From a checkpoint of a small transformer trained on Wikipedia: vocabulary 512, LayerNorm before each block.
Each number is 500 + 25 x the weight over its row's rms, rounded and kept within 0 to 999. Layers, rows and columns count from 0. Numbers have three digits each. The size before them is the row's rms in percent of the matrix's.

# v: layer 3 attention value, 96x96, rms 0.157, rows 79-95, columns 0-95
# o: layer 3 attention output (transposed), 96x96, rms 0.146, rows 79-95, columns 0-95
# up: layer 3 MLP up, 384x96, rms 0.171, rows 0-51, columns 0-95
# down: layer 3 MLP down (transposed), 384x96, rms 0.157, rows 0-51, columns 0-95
v79 100:446572519497511505492518519419500494522525491481510534521468512526512458480477485480476472495522508503512516539494508527517496502463544473538487527519487523497501517516526476506480523469481527480486489502564495525477508475510506489510518515487552510440511522498513528508492489472488476528
o79 100:498427504483471526495474496535485484496519527512525518482521477489479514510512528536520531503489503481434504502503452500508501513520435508467565507526490478528508455473467515483512497518546475545482517504490505484493466528510479480533521499526459482529492503476495466532497502513517530495
v80 110:517498499498463510518495506524483521499485490508492507521497485503481469499457497517518525485485506475479512491477496494522508447478501447530533497504484471476441505495455520468532546498498430438472526555516458526513514500509501553518517514501532517521511488515507462537510510511485546483
o80 099:479494510502562474496490565488505493511524476480485516477521516485540503506552501489473505469517497504520456520535460487504477532523520528475489473486519492487524479512532497523469473482557521554490485470496521454515536499479524459490485459514496470451512519500478532471496498517495527515
v81 094:492457487457535477523504518537519474492511501539501490493507534468481500518516549500508531475486485485512491425454524503499503510518522502453463468499544465515546478442519507536527481508508495503525534493493478472494520520519499487451488485510491491507492486463488477521457527497501520463
o81 099:532562533527510522506469468511505514494485501500509471490506477519500486475477458521453470501503508491502508531517507515511456490460521489515499512521457536487466544531448507513460513509504497467494465488463477491492451483527522509461473492462511521509495498537450489471525462466491463499
v82 107:481485537471507574505486500510522502533518529535525474482538535489510521458468476465521496489495480481492531479487469437500490521503493473544538497491484510498517519541533509482516489482504505461495509468496480512512455507503544448448487479494473504496511505504468471534479531510524494528
o82 105:537517497533505458491498503475509520473476480470467508520478484499498433507538520544453489506486508506504473492517500537529486518464501494457459487484485484474478532491507477501481522536479508573523509529458528488489533525491455537530541523514500483494477498481511537484508474526475511495
v83 102:462520453448482528535504547524511500532500500463518468472441538503523495506516481496502508508494522495522485502457526548493491490515520489502508516450515520514504533453502459500501507493498504457512545494477546448490521472501475483506509502470541461475493481519520517498502477480502470542
o83 106:525484540517514490463476464468509496476470525537491538499560476484483531496456521529496487502511512553465524530547469494487484503514488516487531488525515464496518458512482516518501487512463501533475501518529472532505479561508510543503478508485466528514502551490505486476488519490496540477
v84 113:519486472496505560496502485505496523505515549478488499478499543512531572476536531419541517517517489472530496548487479487499469515498479467472506508492492523476498471471520539492462504499525512509508483512533504473487497472515505507534485562495469504499479497488481478533462506515503491518
o84 108:494535483524516458526489499496491504516468484521509517529513456454451427520476486563445504513513538521490525473506504518501499493478513479522511499491534469534497578554497491490525487514494508499494520523491519518515493540486502493477504481516519487534515514493503556517530523503486497487
v85 109:508482495525468495501508477486477482461488450518500546521498506522464578496515504484456520503501553504545488510523493480511520513477478514459524519471472491508481460471434506461513535520520480463468501517506510501526526487505476494478472501530542498477487533492473519526479531525495508504
o85 114:495518499480535515478506521541484495556520499474454476476500509509498483553498498511515481499509452479560495494493511490497504488509533486540491500552538498527533529545523517560485448495505492501499482520487493507477486503484528454551516525487497509495533525472514457516519525477491531467
v86 107:493488520505568465519487513521481526495494528509461485483514503531511513522518474467493506497562448533508479502459514553565471511512494485479508500501470509494481486510495493542511468460508526509539490512469513519479512498510489485516541489496512474548496519484546477514502505464538461469
o86 107:529527502541449563513514537533493468510490502489573481526506489455521473485491509548499488500466484495482508497533452482449558503478485494506468523480511488502526495509481521467533517520500501493501512516549490496497494492490511532487457497525507514451504504510502542479488466507487497533
v87 124:497510451511529492535482514494500475505539497552498492517547488508520487485494464487499475492481485496477496523509497477476524478495445539498494505481530518466510501471498480523511484465460481452507519509510472538495464532442473493509506534491451499521490462504488500520557513518519437535
o87 121:524540576506468523484546529497462516488457519434517531486456482470472490466506514506519506489508497509509500480490459525504509551483510469523502495526479483490490491502504481486514530495510534582500497521475515505474507436521510489491500501509493492490489503516503524519481472517501551500
v88 112:472524489502501514497512458465484529455526522483484500473511524489532494488499489524505490461488510495492534539519495472449519486515528484461460506507523482499479511472496513484460482502441566487503540475575526502516476506499520440501512477537470497532489517496473523537498502497500497517
o88 110:505457466514461509506515496477486489546485470491479499483521482515458502503469540501508522540520500491498488485503510513529436508449455514506517483510477485506489490544496462493545523480537441494468481537444513520470494486512455497461484529496506513543454478470509506496486483504513499503
v89 110:506475508535494508536536514525468539497500517507498502509490500478509449534541490470492496526518462502456525474557477472467504488490500511534520494511495549507491477530507468516476472507508508508516471507479507456489517455497467499494482497440489532511456465511441502488526448477482521519
o89 114:466502499460505486461491478455533454502468481479542511529503491498509556490469482488500531514462513491482495497478508528501525513532476507498457500475501482490474527483533504487536518496503515535523522474506471541523484514536519527497525503519504462512547542487545521510463533532477442487
v90 108:465504463531483525471510530489544504465481511476525514491493472513491480558489449554540536520496501483495474508453492469495473525468531532474509498507531483474475515480508509512502451545485471522481507488459495530455470477509486542508514500514491477520495476522536478510500489542480510500
o90 105:559453536483503462505492483509493513529485463510480456501504507496503549471510506453472483468514526549463529485497531515497532520548476492505477493473465521494529467506496497495484514449516530485505526520488508485494520516460468454473496478485501529469479498497466506453521477459518488486
v91 108:480483445500517517515504516463483465513518496563493519492500494502493518485493518502508480467519472514534481511496513522500547487571534487499491484437490531453451531499468466508461500545527489516517487547491471514477506473523470515514506497481490496533487470502518452521486528478487500488
o91 105:513527576518501495473501505515484503495488485462519455532525499504496500553503487531453515509487510491502511483502498477516513488483512490486529516554528450507550480510515569505510528472516506489489503464529543473536483500509487525489457486489458483485546546511473515496472488500511509529
v92 113:529492514502548500542451501492477491485524455493462465501492476508472481486525545528567477555505557492528475532503494526536538513514488504488528477512510514500508479459510479490486494506497482508495483497529491502552504460473475528470484509471503518489475523528489503535455491485516464489
o92 121:442513482479461470464534528493493526505468540512502543512504510488520501510473449488455529501477459522527519498479477478481490520515506445515496487531524508499496494542471512509513491480477501460486523491451493484477505517499548475529486512475488507521537477519493536479512552510462539483
v93 100:475544505506472497499492511489490513505506511480472470534542514475461480463514554544504480512484493513482523538519500502458516511490500467539508502471571483489500488484478519529550470522495466474548490504506530495470510474483543510436520537527514551502517476481490505498518503503497523505
o93 106:504450488483506458486504513523491546493494517496500539462487489524542480542518461470499540503540532497515446476437531525511488499509511533479519500540467509480525516511493468491486534474524508495491466496470474511512493522525486501516452460483495469559493493526508542508482523493501490479
v94 108:504508517489459523535506531467510463507499490553506537469484485478435484493540524471487526481486553514473526501459516480517542513486493531476465501512504544495492520537457472516511525480504517502495549464530495498490519483484500470482526499483500527529495523534531494521531523527459515492
o94 116:472479524536511507492515485526508540508492498457500471511506502537561548493491508500529505516493477517541496501538507518483453510515507471510550531523484486503509463473532496516528469516504507542519478546463506512486458574507507527530502527497483492511535512472473488488490484453532506521
v95 108:494536510483545486464498462503470513519515558518534477483490481490467513492478493507537455519528541503530480465550553485468488508490489491490509497544449496473469472484515521480509517479498504527497496487509535448509526491503478485513541482464524541508462500534507481495467474505523506475
o95 106:509489495480466533474498552520499499470503445482479511537506498508517533486503523492497559477492475465471550519465435522536506461520512500486504502467548509529499492495502483509526485484468513478476523494494504534533481526510482532471542534513467492493491484476538504490559511497491507523
up0 099:470519465487483485477513492464517453521538514505500507525455469528488524484484523529471500467517501470470482505469434516458467509520541506479500459483566515490523514511458498507510508491532479487565499541487510523472494486486533498502499509497479494470467480469540500491511536519513487492
down0 097:519493510514514484487486496456488519511487520536520488503555489466512503514523519539535510542506518444548476521472478486520483493531483515474523476490503516492530500520515501449486479503507475486465480522509471480489526526464493515539476558522497478505529520514510454479560493542484521542
up1 099:506511494485506505492492452484511471482469514458487461503513518530465493488502547513522528505548549521542489463503455504504529468541536475466511496499474489542502491461525500519475483520508501520458512501501572523496484465496497495502510550477499443519469516501483493513460477521495491491
down1 087:512482557477506485513536526496542514437472470514457504500507498518527506567516487542475554535447499498489503511486488499504485510501487556482515484490508512461476474505494516515517468477500484462503471540528530468507483454487480509500506475521502490499515507489525504485487525448529530501
up2 107:504452459531475533469524499534512472524501501468499526473466493457519455545506494505524494486544461511446463486480513490483486528478523490481504504526494504518498527477517472531458470557501487507479522474496540483508502540474516502533503476498498500523552509514527511494520524553496505486
down2 098:531488556481457471489457516520446543547494530477516502463470521548477514497509472487506496486489512501453480490490498509527456477508511528523527485509459502516460496518485514500493494459515498483500502500488486436480510530492478460513518477489469516465508469522499485500478459460477517468
up3 098:484509513540503528476460491464500522488498484529497481502529527515480519468527512531442461492480495507486508508473455481480516513439494482465535531529504526504482472519540526491507487484493523537491492548481503518566477520529518513531486506483455564494484487475511492504521473482491526496
down3 098:521480518478517518473532489474476466498533522511491475499443505521543486484534497436518538487509529489472500513502493472510455513503502476479475496480505519515543564483462487490486480527551524433520481500472525506520518473510480520493502509489538514490541493517480472509461511480478476516
up4 104:529506488520512489496469549520499524528561486481487541464492533468469528462468493490517533534489513483509516503532475548498529528485508499499530482501497513553487522475485449505531499483504538476508472482475509488495480533444565517480518486553504529509471488515484518502506504484501488487
down4 101:491479542487489562515517477482521502506492534482465490536436517503512453475491494488474502495521485503514541527482443460476508487499520540545485501482506524460490488523489490524526546485511486548530499474515508506496514548513478522444531516501494466516524510501478500464474506493524477495
up5 102:517491510469504525496482485473534500472464509486473525491498466489493440562503489491510498488504538495525524507516476523502523512562477474483527471515558485495513467505532495497543473510502502522526533520504493471472502548462507518502504498533447513508467446468519484466472505508464494517
down5 100:520495503508461530546518532510492514514516503502464531501521533459469560519465463481462544502486524483521471488521488489512510432514517498527473516474507544467520491538502499508479504527541458518479493538478497494502476493491474465466493507533520472532463472498496456482521489495519504486
up6 102:490502498495499496501475516515540530498507498528494545501476491509586483475509475527470490511490479493487514494487465483534501509489508505514435508543541494539494509511509473527513500495528485552499514503476447476468527521487472473491544461530455554486484521472492472496477535501498519499
down6 102:499470457505499542526504507487485508492486516493526458474463489540494459533494524460516491497516459490501473492472512531446493512518484479489503511491513517539521495510518506479518511552458489457492500493491536546513531489509470514490471483467490489530469451505463458436497503458508474487
up7 090:492485475510466524440509486522516511523550470498497493506552491483523498546519518454449510473521498516482526478518437481513504501497506505459519508514499459500523512471509501492501525509496511482504510484551468517477461509527479486489536506472474463468526484513495513482470489487476479576
down7 095:520478501493493494483477432491514470481515526502478535541477550537510524509508489510503479472534459540503486481503488561477531470516522498522517515502523518481495501501505446484494554474504463499560475519513475448500502472484507478501517513530523494488515538464466528495510489517484527516
up8 111:545448488516505486473505515498488522523499504502493526471482477486522552477542456536472445492523454497465494500468523493519468546466496511500532446529517517526488516479478509488527504521507496507499526508491498491481521541497489474493523468492502489491493552530532563489497513534517489460
down8 102:479502540532499492481521493520491523479496532540525499504520500460520516514503471510474476449451539524463532470519512474507491514536483502508523533552454495494500529522466470528534465515508489483491490476451522444508495500483502493507533460478485475485514514480459456515490544482518485500
up9 104:536495467502477452495490565477526451517476444509493564469514498492524489462520518483431506530504494527505482518494522519505478473495505542462496481493469484483516530477569480520497514490520535510528488492488528529505514506505488503487499467501488542515500501525510521506495497499487454484
down9 113:490492491531523483466499470486486548492481482489500507535458433484527477497471547474536509481466548516548505499474510516482504498501443504529494496537511484499490488535499464520486489494492506506501516496497505497454553531487536479487512509454500437488505512519486530491528506512517506556
up10 101:463466475499528518510446464517499499481461512483506502501471510543477469456496520539533470483487466489493526460454519500504514502523484499526470489537511491523500490541473494541502497521495494491536528505518521503541527482484457480581517483474492488458479486501505479543505512493485501466
down10 110:525459487506501509511508509461508513499511493496467494553480511498470451499478487575525492481470508520471472495502487478537482508506516497470521518510469475439493479490496453480502514488538481487526510477523489485487489471508504504520476547487525495428529465479541529496487515477450489529
up11 105:485473508505516501475531498506500486499482506525501488539481489481488484490459548525451482479523503515494484501545496470484513541466466526509507534542476443502520519513486509498545512524514543454465520453530469528497449517477462514494511498496474496501487540451514542509514511528515473517
down11 112:511546525532464521505511515493538463492469524515525511495477500500559492514479523488487518501489505465499516496522496553549461555504534505470488517512508527494497522539474487509472495510481490502454491482499471534496501509503460522505506491525529502488544500452515542490450522483433521493
up12 102:547531492465520507508513530509511506526462485479511495516483488510518534478500513466451519483515488497500514511485481505561503513527483494475529465539472454478512501485501485490537509514475494514493525509480524542546474503537553524501480572486501509510498449465446498509496513467534488490
down12 108:463491497501493486451453539537490521488470448464500477441492494532518533461495471519486508494511510466535481511488524530524492484510479511516480477521498520485498522497516539507469519529519527507528482512466482512548522529508464503499449518511490526512540531541489492499503469519504443526
up13 106:500524527533500525484473503420506472515490524468440513551504546501523514469555477499492475516509471500513501468500467475498515463486511487460492548486536474479498503499523513502530481533471501501530526465497487536499501527467517493484496525487469474480536517510514494487481485514452494535
down13 106:515504517515541510459513532505507521578523498538511486507533502503514484498506499466510477538495505506540521457505466515516507505486510426496544498489486539519545529512496491461510508462512488466521482474534485446499485515513489508476519539520485488514500525507488492457519484474534458478
up14 115:497496482488531534479471539491508453525527504480502514496529479483524494491519538550507472469515479480472501532532486518512491501532549556495470487543486530483490508532532525527468496468496470446453538503532501474516522507495515495491515519486556487539488490497473462489527488512495509466
down14 131:495493500463546495545481471514487545496542506451491501515492522521536524509480463481515468489517521510518449470507487484528559523547534517489513484462509495495501483528483518510492488528484510514511512557503502448510477504464470538530497520543457530515466511531507524518484491477500488489
up15 095:478487487498502493519499482530532508539512463508497509481523498491538498504494496490475525520496469469513548491498474504486494520493481510502513502481476519547445503515489497506454492533506551516436437488478510497479491491511475474527522474526480498541524558509497433505545495483515488448
down15 090:514535482441484525543494550453469506502516508497484498485486494497479490450468495497505504468453485504514496506515506505527502459494480454526498502516524482451524501525516504469538458485505484528498553543443495491485497498533499466503486542478550515477489518454494530494478520499482510493
up16 093:452505498490516499506472489509518485549523524489512533524513551476519522439485471464476480499483500503505515499490498511515540493529474467491531544483499464476487452470490526462494491519459552483488494529500490504538511525494510525500522493535527513486517540435496451523509478515512489533
down16 105:508504474485497529501439480503499517548492516490499494520518519477460551466471499504480516451487534499543530531542507525512500483556501500550555518452516478513508519520495507487476519535494529536469507500471493527498460517507485459469482501526474472492495498496501460484510498505463465499
up17 106:505451520477483509538479497504512498508514480467490490520566502485471450473472527484541478513534506530504537487540497551502485482516498503500487508510470470544453479485537500511527485503512508485464479551459470503535512538517455518483499488488529484504485500454483474483498535511472518523
down17 121:498494487505544524455493508493504466512480485479462478539482507528497576503491506536498544489499486453474526474531516551518503486492485473496478464474513495535510497494488482513536498469482495506512521527501550497513496492505544503504525521522501451513521544518525531543488522527436488502
up18 098:478496503511508519498499484478497506486511473492528516541476501461499462479491496518540490497483557510502499464452523522505504476498525511490555502474531448519551455508474541443547544482473506479516535464538521537492488548477547489490493519514510500484502479486511481485476495503487488499
down18 099:533531527479486542517515514466504459502491477550483513506483493512484498542444493546526494509558528497504449490470507496532518458519500509506458518481488516480514474499523484492470495489508502544525511424473525511481479489497509497460507494473500455490492521501515478497461506542527476500
up19 083:528503513517536503504503479520518489479435483503536536500507507452521522461538513452534551502529485545513508528485523512504537504507464500446489488528478485494515489488514477559449471503492499503458483471482495459504489526527500471494497483501499485493481528516494488501556514518472463493
down19 073:479502548481508511519508500484500477543512495481489461488502503500493523525492472512473436505499489505509471481470514511480478545530513460519535523444490498512530526493509498491480525470520504448543528522511516509435482485473542497471492476465515496545484445483512544514489495481471504478
up20 090:512486479467488519486494489517535513533521528499494470516490530490455484492521502523488485495531499517497501484492497493514533504519496524490530472502439504472482469489534580431523519475514524524491453491506510511544450518509558496490503558476468488461471481497487505502489499505507472476
down20 089:509512470507520513491489524476528536522488520501465534532518492447501520520442487429501481485563493483519459488495504449499482493498515533475510500502500490519508516445464491501499532536490531484494469517480525483506534508503476467469508486515493488511522533500519480432488467499467512516
up21 087:520497504474479514482469490541472525495469507513494518496519534488516545499513454486491514466506538483496500499467496493537473498532489505461534572488463510520504518503556508499464491544485458525508497497494549492504525468495504420461491526506540503476488518513510531505520486511486487529
down21 090:535470539495466467500526502514470487499520496518509482492481482519494489494523545438498517511503488486477503498485471479475567490479497486489505479492527529466508516478511516554505481503491514520555511487469515503501512525508467490505439443480531487413517511491486496528503501496513539482
up22 108:506506492534508466503456505471465528465503500479520526479524492487517481464489472516458514520473551474508498499485505567529490499509523485495501504454480472491516483492503493523549534479487483495501437491444483495499463487490564511480503497478507472470529530489552504472539507480492497491
down22 096:474505531491478555520513501482562519480504514530495505522504499524523481491522536506508483522490505529535496477538520465513508468484541500560467512524425505492499513472502511487496513447558494468525510505517499510484507491506506488459456467476507478514505531516502470499524506451475525522
up23 098:515505512531487470533522499528507471540495514502506483529495521513538484482525516536492461497485525486504499464512489471518467499480487502480523485490479458504511472530554503490495491471479559546460514470507479502496530495467511473490514513471494538477504486484464499491475537583490558523
down23 109:548495427470485528482504492545498484507471520496521513470491510524518504498507486528486528474540490491537536507518468463465537429520492487481500497511499548514515492477434485513467517513509484490497497497503486492503485484502495518500530493546490506495468536517486445481540534506504532524
up24 099:504486479541507521507529472537475441531471570501508499491505494525535460503498548511459466513508539501471467501474473493517470524501477493495502498511482540472495523467516498531499518526522462474468535489493506485516489489482471537531514515473455467492519507491501445520515463521509491489
down24 101:469569522511485442554521509475456520509529506485523491516462517517447513467526524485479494469494447525553499529509503522515502528495516500514523478491499458470508500470495498511511498512499454543471502492491516479494461474520515523510492508527499470467473541499497522492478544508495478486
up25 095:488469547507554485513500534473458514472519503518511562500505520440447474504535518507485497494481480449483525507524472496500486506467501482486524479515485486521522488503497521556439501508503491497460512474491467478501491486530526520481526509493538490498498489559496473511519481497492550497
down25 102:470529503507472507492490529503479506487464525498510487500476531518531472541484489492501509513505495497527510492524482519466490495569506507481504489502507508505476473442490509512532510429498539509501545494568523517519515493457518490460471535490511512542501472463517528526470489454534476475
up26 109:463518483496522515551547496486487478537548500497521503486520501517478456501499475503451490555534493476494473501509485505475492499498520546488459509473518468510504493470488479565507455521498506546472529521504518509480516439534537541503515509513501491498474518460518496519507487531478503527
down26 105:484470498473446524437523510495533500443508508531496530538539452542480486533486535506504489505440523516491490471506498474498496486494511495507533486537459474473510498487493538495558506436496497511510493519494492516479514487501490521504486499506556468486512530487513461525493501487499501469
up27 122:510499518499484515479507489439493488514501521491527505496504517543500459487458508527473497507479517485547516513477468521507456503502521498528451520518504473493484501471541504546522559500508507531451550474483505454512532468493526509515521478528496445471478531500494507513488505555489470486
down27 109:495502491487486529526573515476480504520499499477451500464488495459480510484502471480521506483534504499509520531486499519508494541508531549473498488471498488516485488462507497481539508504471491501504543484510489577477475503509506530513561526474485538511505514472549514543524491549506473488
up28 113:474473485440484527475528502501466491506542492476447516508492519515469490471498462509456498538479486500518470510510503470562498531530471487462472508503533441524490519511540522483537494523485502544490494471496524515476533501507524497493538492526511462539512467484486501523489486518477529494
down28 105:530523526512530512535521510487497466525520475506494492459493528483446511515453518548485469481495513476468496537462503524500524504529506515499496521481484471504492492493529481586512507468522521500488529472483542468494487470521487490494521504450498507527452481490498517516487471544527482458
up29 117:508508531516520461500462494476484480489495517473526552553495461503489505500536516500497489476505521540467508506481476514476541481522497487456520488489532499509511507505532506513518482454467516472518517519489488541529493480545510418502489435483456504482504498464510501506552494507519512491
down29 105:503485492511484519498520552487494458498489489503459487542468516534543477519486511523490485538526490447485499489496533530463488531486494504514436529446519523491480485464531459535529494506473504490490474495518507462476521502504481496469530493539526460534554508486454510493494501482513500505
up30 090:505472455477505499529524437503487501496551543461485482467514509487507500552574493517507527469523490517482475509477513513536488516503517515503508505547528483528561507486484486448508465505479494482517486475491454477504489480460475483473507457499500468499512500501518475507469494483496469507
down30 095:522495556501539483507516499501448483485508503512464514455517479531472541555484464463483508469515453458508467474513512509501535462527519514519473482528514492519523515490508480505502508510443507526541538512495514524489535530494532505534462484483507493497530531476453485513504494482500537510
up31 090:529544528493511553512478526476455459551489510535533500470506520482494481493515537494496507525516519484518487511479503493504540435493525532512517480504518521497502481544481502510463493458448516518468496519499486491458480492522525536512489488499523480506466559492511476505498521455485494455
down31 089:517493518480518480499508523549489486459502466464510528531495470528520489489511540479489563532479452544496559498496446487530508484506505499507526532506471477511505508525507450504513533503509483473536494501529493519475500532511554481511511483456483520534450479516531525471492501511493501511
up32 088:491467513526523529486534555525493495517476490504518501451497462499547436513483494535482517509519492492487520485481473483527521506521496558462586458492497471498509524477492481530494501518503537528502486522464494509526529504527503530526497467508491500507497478488479459510458527494522483513
down32 103:477526457488523473502463500509529499481513504485484501464500527487495520526519517485428480486557446499492502518486521503489487443492519458515449524484530482520549480496505493484485471460475554550536473524520484488522486497510469484504530470495510487503544497502519489513481493473485511519
up33 095:444531464523482490504462535482530471484510489537489541516517492518488536468514516506489480530533473510460482525500476516537451513498523506468501496484500538474485530434551511518512496470535463526533502479453476538516493477486518463474498503480498503493461476481517511516502502497477516483
down33 089:492484500466500493510503460487500557519506480512503548528465536492463486469537514503484496529463475507475480545520475503539501488511488513513519512507480471498457489524487511487505499545482536522526505491419494499505569512489503448498542485528493519470482496516470531483475507514469485485
up34 101:506487496472526499543494480514482545468512506499492519515511521507500511520519516501529506508495542479529554453527487483470477466495500516535544479518498465526478497444513497491516479487499499499530488463520517507470487471470550517506507512477458485484448486462491466561461505482507514552
down34 096:508488509576460509488497506496487466534474497515518523478467500464501509486511502502493500502491498511510529495486511492483468471503505513547492478495515495506494482500485514517460483490519534492502498499508537470483531485514486587488503431525503572501533466482481534483536550474524516477
up35 092:472521507482493527500493520520491532515466527494492463464521514558538489507536462520460512484511550480473482496506508539545485509502532473499538476501533478499503513499492511491521473453462487459478511488497468593497504490490513492492506517502507498505531479502542474487505525502512443516
down35 091:536539486499515533544453508542502497537516515533486504487536489483561495483499469519488474492514561519498483481460490465486530507489476484478453518494491453514464497469502435489484518499517526483466466512503497480488535470512497449497506486505507477511495483536522524499475480524472477493
up36 090:508445474520522507503484538481498472476482466458482477503484459543518491530518538488501516478532499539496493485510484512536499506516533488475528497514499511489494497478505513445541553475491524461519512493506519558575518513502526513516482529504497462510465474524487478530514513464471514490
down36 086:523496507524474526507536487478464528460498496494444492519485494544505511481509493505496497534464504523545533497515524470451491506509505508547500485476528523524460532518463494517465466535482531490510475505491505499495524481507458483539531496503449538491485492541495506480488542530443475520
up37 106:529496483509487516451520539470499493509476485529484508527506508507509489525482500512490474484509501526502516506565493452528495500547515510546495505541549515494504504539510518504498448538538500476529447509524481487466497510506498450512494490493492477510487511542449462502434524506522471505
down37 100:467471473491475518534518464552508490508539499485468485528500493521495477497488511481535472518524475462521519498478482593461549511482522506523457540452480543474508485509521523501471526501479502511458527508534493513505499485514491538499506514527483497525503526491516522476514525466491487487
up38 091:480512504530532505506489484471548493520532501474496495454511519471502548496500508460447491454508511511435474477504483492480512488487433486536555490526523482502526486515505567476502484484559489533500525486516502497513484471481473500484516493516506499482498488473511514519510454510457499490
down38 097:509518484507494476483487469485492533513487486489502506499503464491459486473520551499502479547508484516496534479506539507486519526507499492480473463510541499556518500449489462505507434509522474472495502461466502454508510509516484493499470520542465505529516486477530541508489546474524561485
up39 111:488520484480475490494521477527501493526480522477479462485478478520518514497481454510530472517547562500515534504526553500484471484493491521519505480517513472511490497532474447521530495529484520472551550460465485470512507511489473472517507533497493502488527549508534490552489480505491493457
down39 109:514512528538494492514562489546485484493482518502525550528480493471495472471517536498480503525478537480512495498463493531463549543494506485472513499446470484505498519483479497515500512501439534485495508508546493496527528483520497494507525490506504501509506491449510467489481412491518500504
up40 100:470467529517538536499488452515495532493462526473506515520467487500509490554471545490529523518494510500483437487497490534481475484519495466462559531510477489506476510449455518501480480522531510473478525499515464484522489499511531502475518491533474489517484492473491488471501521482500556494
down40 110:469483515510527484480486487528488498502491501512514482503489461489528530500480484541508501476540540548514462502429493548487488512521511480492478552541508470530497583497472522518517506547495501511485503518503465471493507503493529523452502491483477512491528517507538461516527533512520494481
up41 111:473485490488510514550465509501481471505496502483511479494453503522535490469523534502541512500539499524516466475542513523486539502504490479451534518490497463491494490485534509505506503507506483485495434526514550478467522468554512490485505550455550492468485501502507491508463506522450481500
down41 107:488557524509487498514516532509496495484509535509468509462495505468537450504472506507475513448462541477459504464484489502476482519502512535524524503458549480524474505529482511509526491519520523529504500512472511541491478554464530476514513467514506538484513497453492477541466499482481521480
up42 090:534460544488521477477542517539458531494502533495525513531517520473493482488464486526503530502484534543495484481458496517491451536540539466487514471547522475501493523502484512508474506516466510503505495447473500466491539459486483479522476497463499456476506496506492516508504503516494544467
down42 102:504495427490498493530523451486502473508479491476505491497450485514473518496509538510467470522524530489490515554524488467503491486521493481467480529540529557526511449509523496496517509489506536470484542494485474491473515500488489502522507563514468505523501523491525505538554489536501514495
up43 103:509499494529514499493469485491493485507465478525515475510487495520515484539500505560524493484501529463492486515495516502492450537515514462525511512525462479510512521483571520474498511510518496485512542476541542513563450474485502461538515488508492495471550523497488500528448546515505491494
down43 091:517519543513499496499514450502490497500558505501473484479527521486478533503493489474478514478500548536495512522527505525460541456478482509504443501491528510477475471529463492516512508466465452451480510525465516514501494503523463519471473519509533462522507515499516491439509468495502478529
up44 102:493466498467489528514458525508492458505510484517483514485510506476520524460509448495476513481482533521484423507501465531532471508548502508528519481486523477516499473502507502490508464546508497568514504524496509529494493495476532480466530545528471508485503536528470516498480491504485546468
down44 113:485498480513500497486511521502520475485496496468490508538526528477472492509538570471518535508498481507455535489518525487483533551501499528474500483518524457469521501519509566531548509515488476481504481470505508478527476502532521498471551489474463479479472518511478458492481476520465526472
up45 107:499522543479473473513519514511496487555465490469482495530500532492517481512521542482485534504491496498519535487480487578470525518502465497512504514500534461469473466506526512554498550511459487490506510493488510470452511496476487511451533482452494475502515478474487485497547491501507495471
down45 106:480489480523534472501522510509493499488469503517490510494504478511472485516505473481484498522451482494450463501531505480531510548436494504497524501500501501502507490520486469452494519452480521551498483494529491532574510495508496506515462485574506524466470496473509511511445509460483512500
up46 101:478469480490472522511478531499511485498464501478526537541525492475490500456494498527520489479507445519487454501521519492508481484482526481535515467482523502537490519564532516509539463492457470525500484487520478531523524476488517522455465492487525533466554494491494511532456497487478484522
down46 103:464534487491470486538536462516521506506538504530547496479473512506506518516482476522505464466524510489518554496492441468466536517477487474504494523534502511492521490465477477530488478489513499465497541519453517449475490514507477485515544477501475492478463500526484463487517521505529539522
up47 106:478500484496515518515538514542503491553511494527454514527493517485533508492495435474493527513500509504466512471496537453528505488564483493515522538488525476519517514534487462525574535486494514464507521498476477494516473491518493526515502537475538490496480464518485496496482515476480496546
down47 106:505539520467507485519476570533526515566509477509475500485470509480530484477481515541507480476506510479488552531541505453488522488562496525516497531504496518476539508510518443523509510477500495479485519498472501469489471468547470486504485497478499509483490514477507499525487454531490504492
up48 096:486526482511509510491510485513514464457501508492533528502486497458526457490511477541476488503500571481506509524519503542497493484543463530516487533483462506536475511516485534495503550500507477462511572483552468506518492479495568480508516510522525482522517457502517510502515518504507494505
down48 101:514532498480554469471463486474537515566510503481444441488529548495504509483527507471506485487564448489535477511488528519517492491529511503460487480530540461480488474510494502476475530497481516508511517502501518526487500527491498518468507527476502456528483505480501498541486498510488513495
up49 089:475512485530507511508467487464534498493489490522447505537508497485489487510504500420530504473550525511545486506451520494513512463499490502531543470527541532521499495520479475499469511517517534501505496493506473507472575490478540496528475513510530510531479503511532481509465519530523493481
down49 092:444472477480530508523512509502514457479485515467521459490485487515516520449476488506459471522541497498474455527500438529532539508515538454502508503534537497513518531526508511500538522486533521485522445469483485489475495491501495459504520522531466480493472510493471489491495491477493482474
up50 104:520513496527540432514453520466495492540531461520495536515498494518522493474549461501457499496467483490457543519533524533499497543495501550468464468485501460488479519510492478526477513510460547523489488471484502481478501509502508525488516490498496500482514538489519504502523530519484524464
down50 097:490467538469522427524522496475493499483511481522543518508531500497513490542548539521531493509495502475544511462473522498470461473500527538547549496502510466517535498504527539549538500508469452491529498514504500486497489482485511480484490510501520500502486526474482527456486529501513515486
up51 101:485433472513481487464484535484538493485468489477487518497541511529510551521519517532527495523507464501524494522517440490494482494494529432503479509533528504512501485532510502510501463522523492520487534503481497522493498528473539499521508541492471511466531513515500493517528483486435501456
down51 102:492540536495503517527517519521541512472498530485503488444515539510487483499485508530536524494514532453532453504497510509538463569497495483462537482535514509486483507472470510505512490495473525494453529508464499518466499530526479532495546493472536519496482535453521517482499501490487500487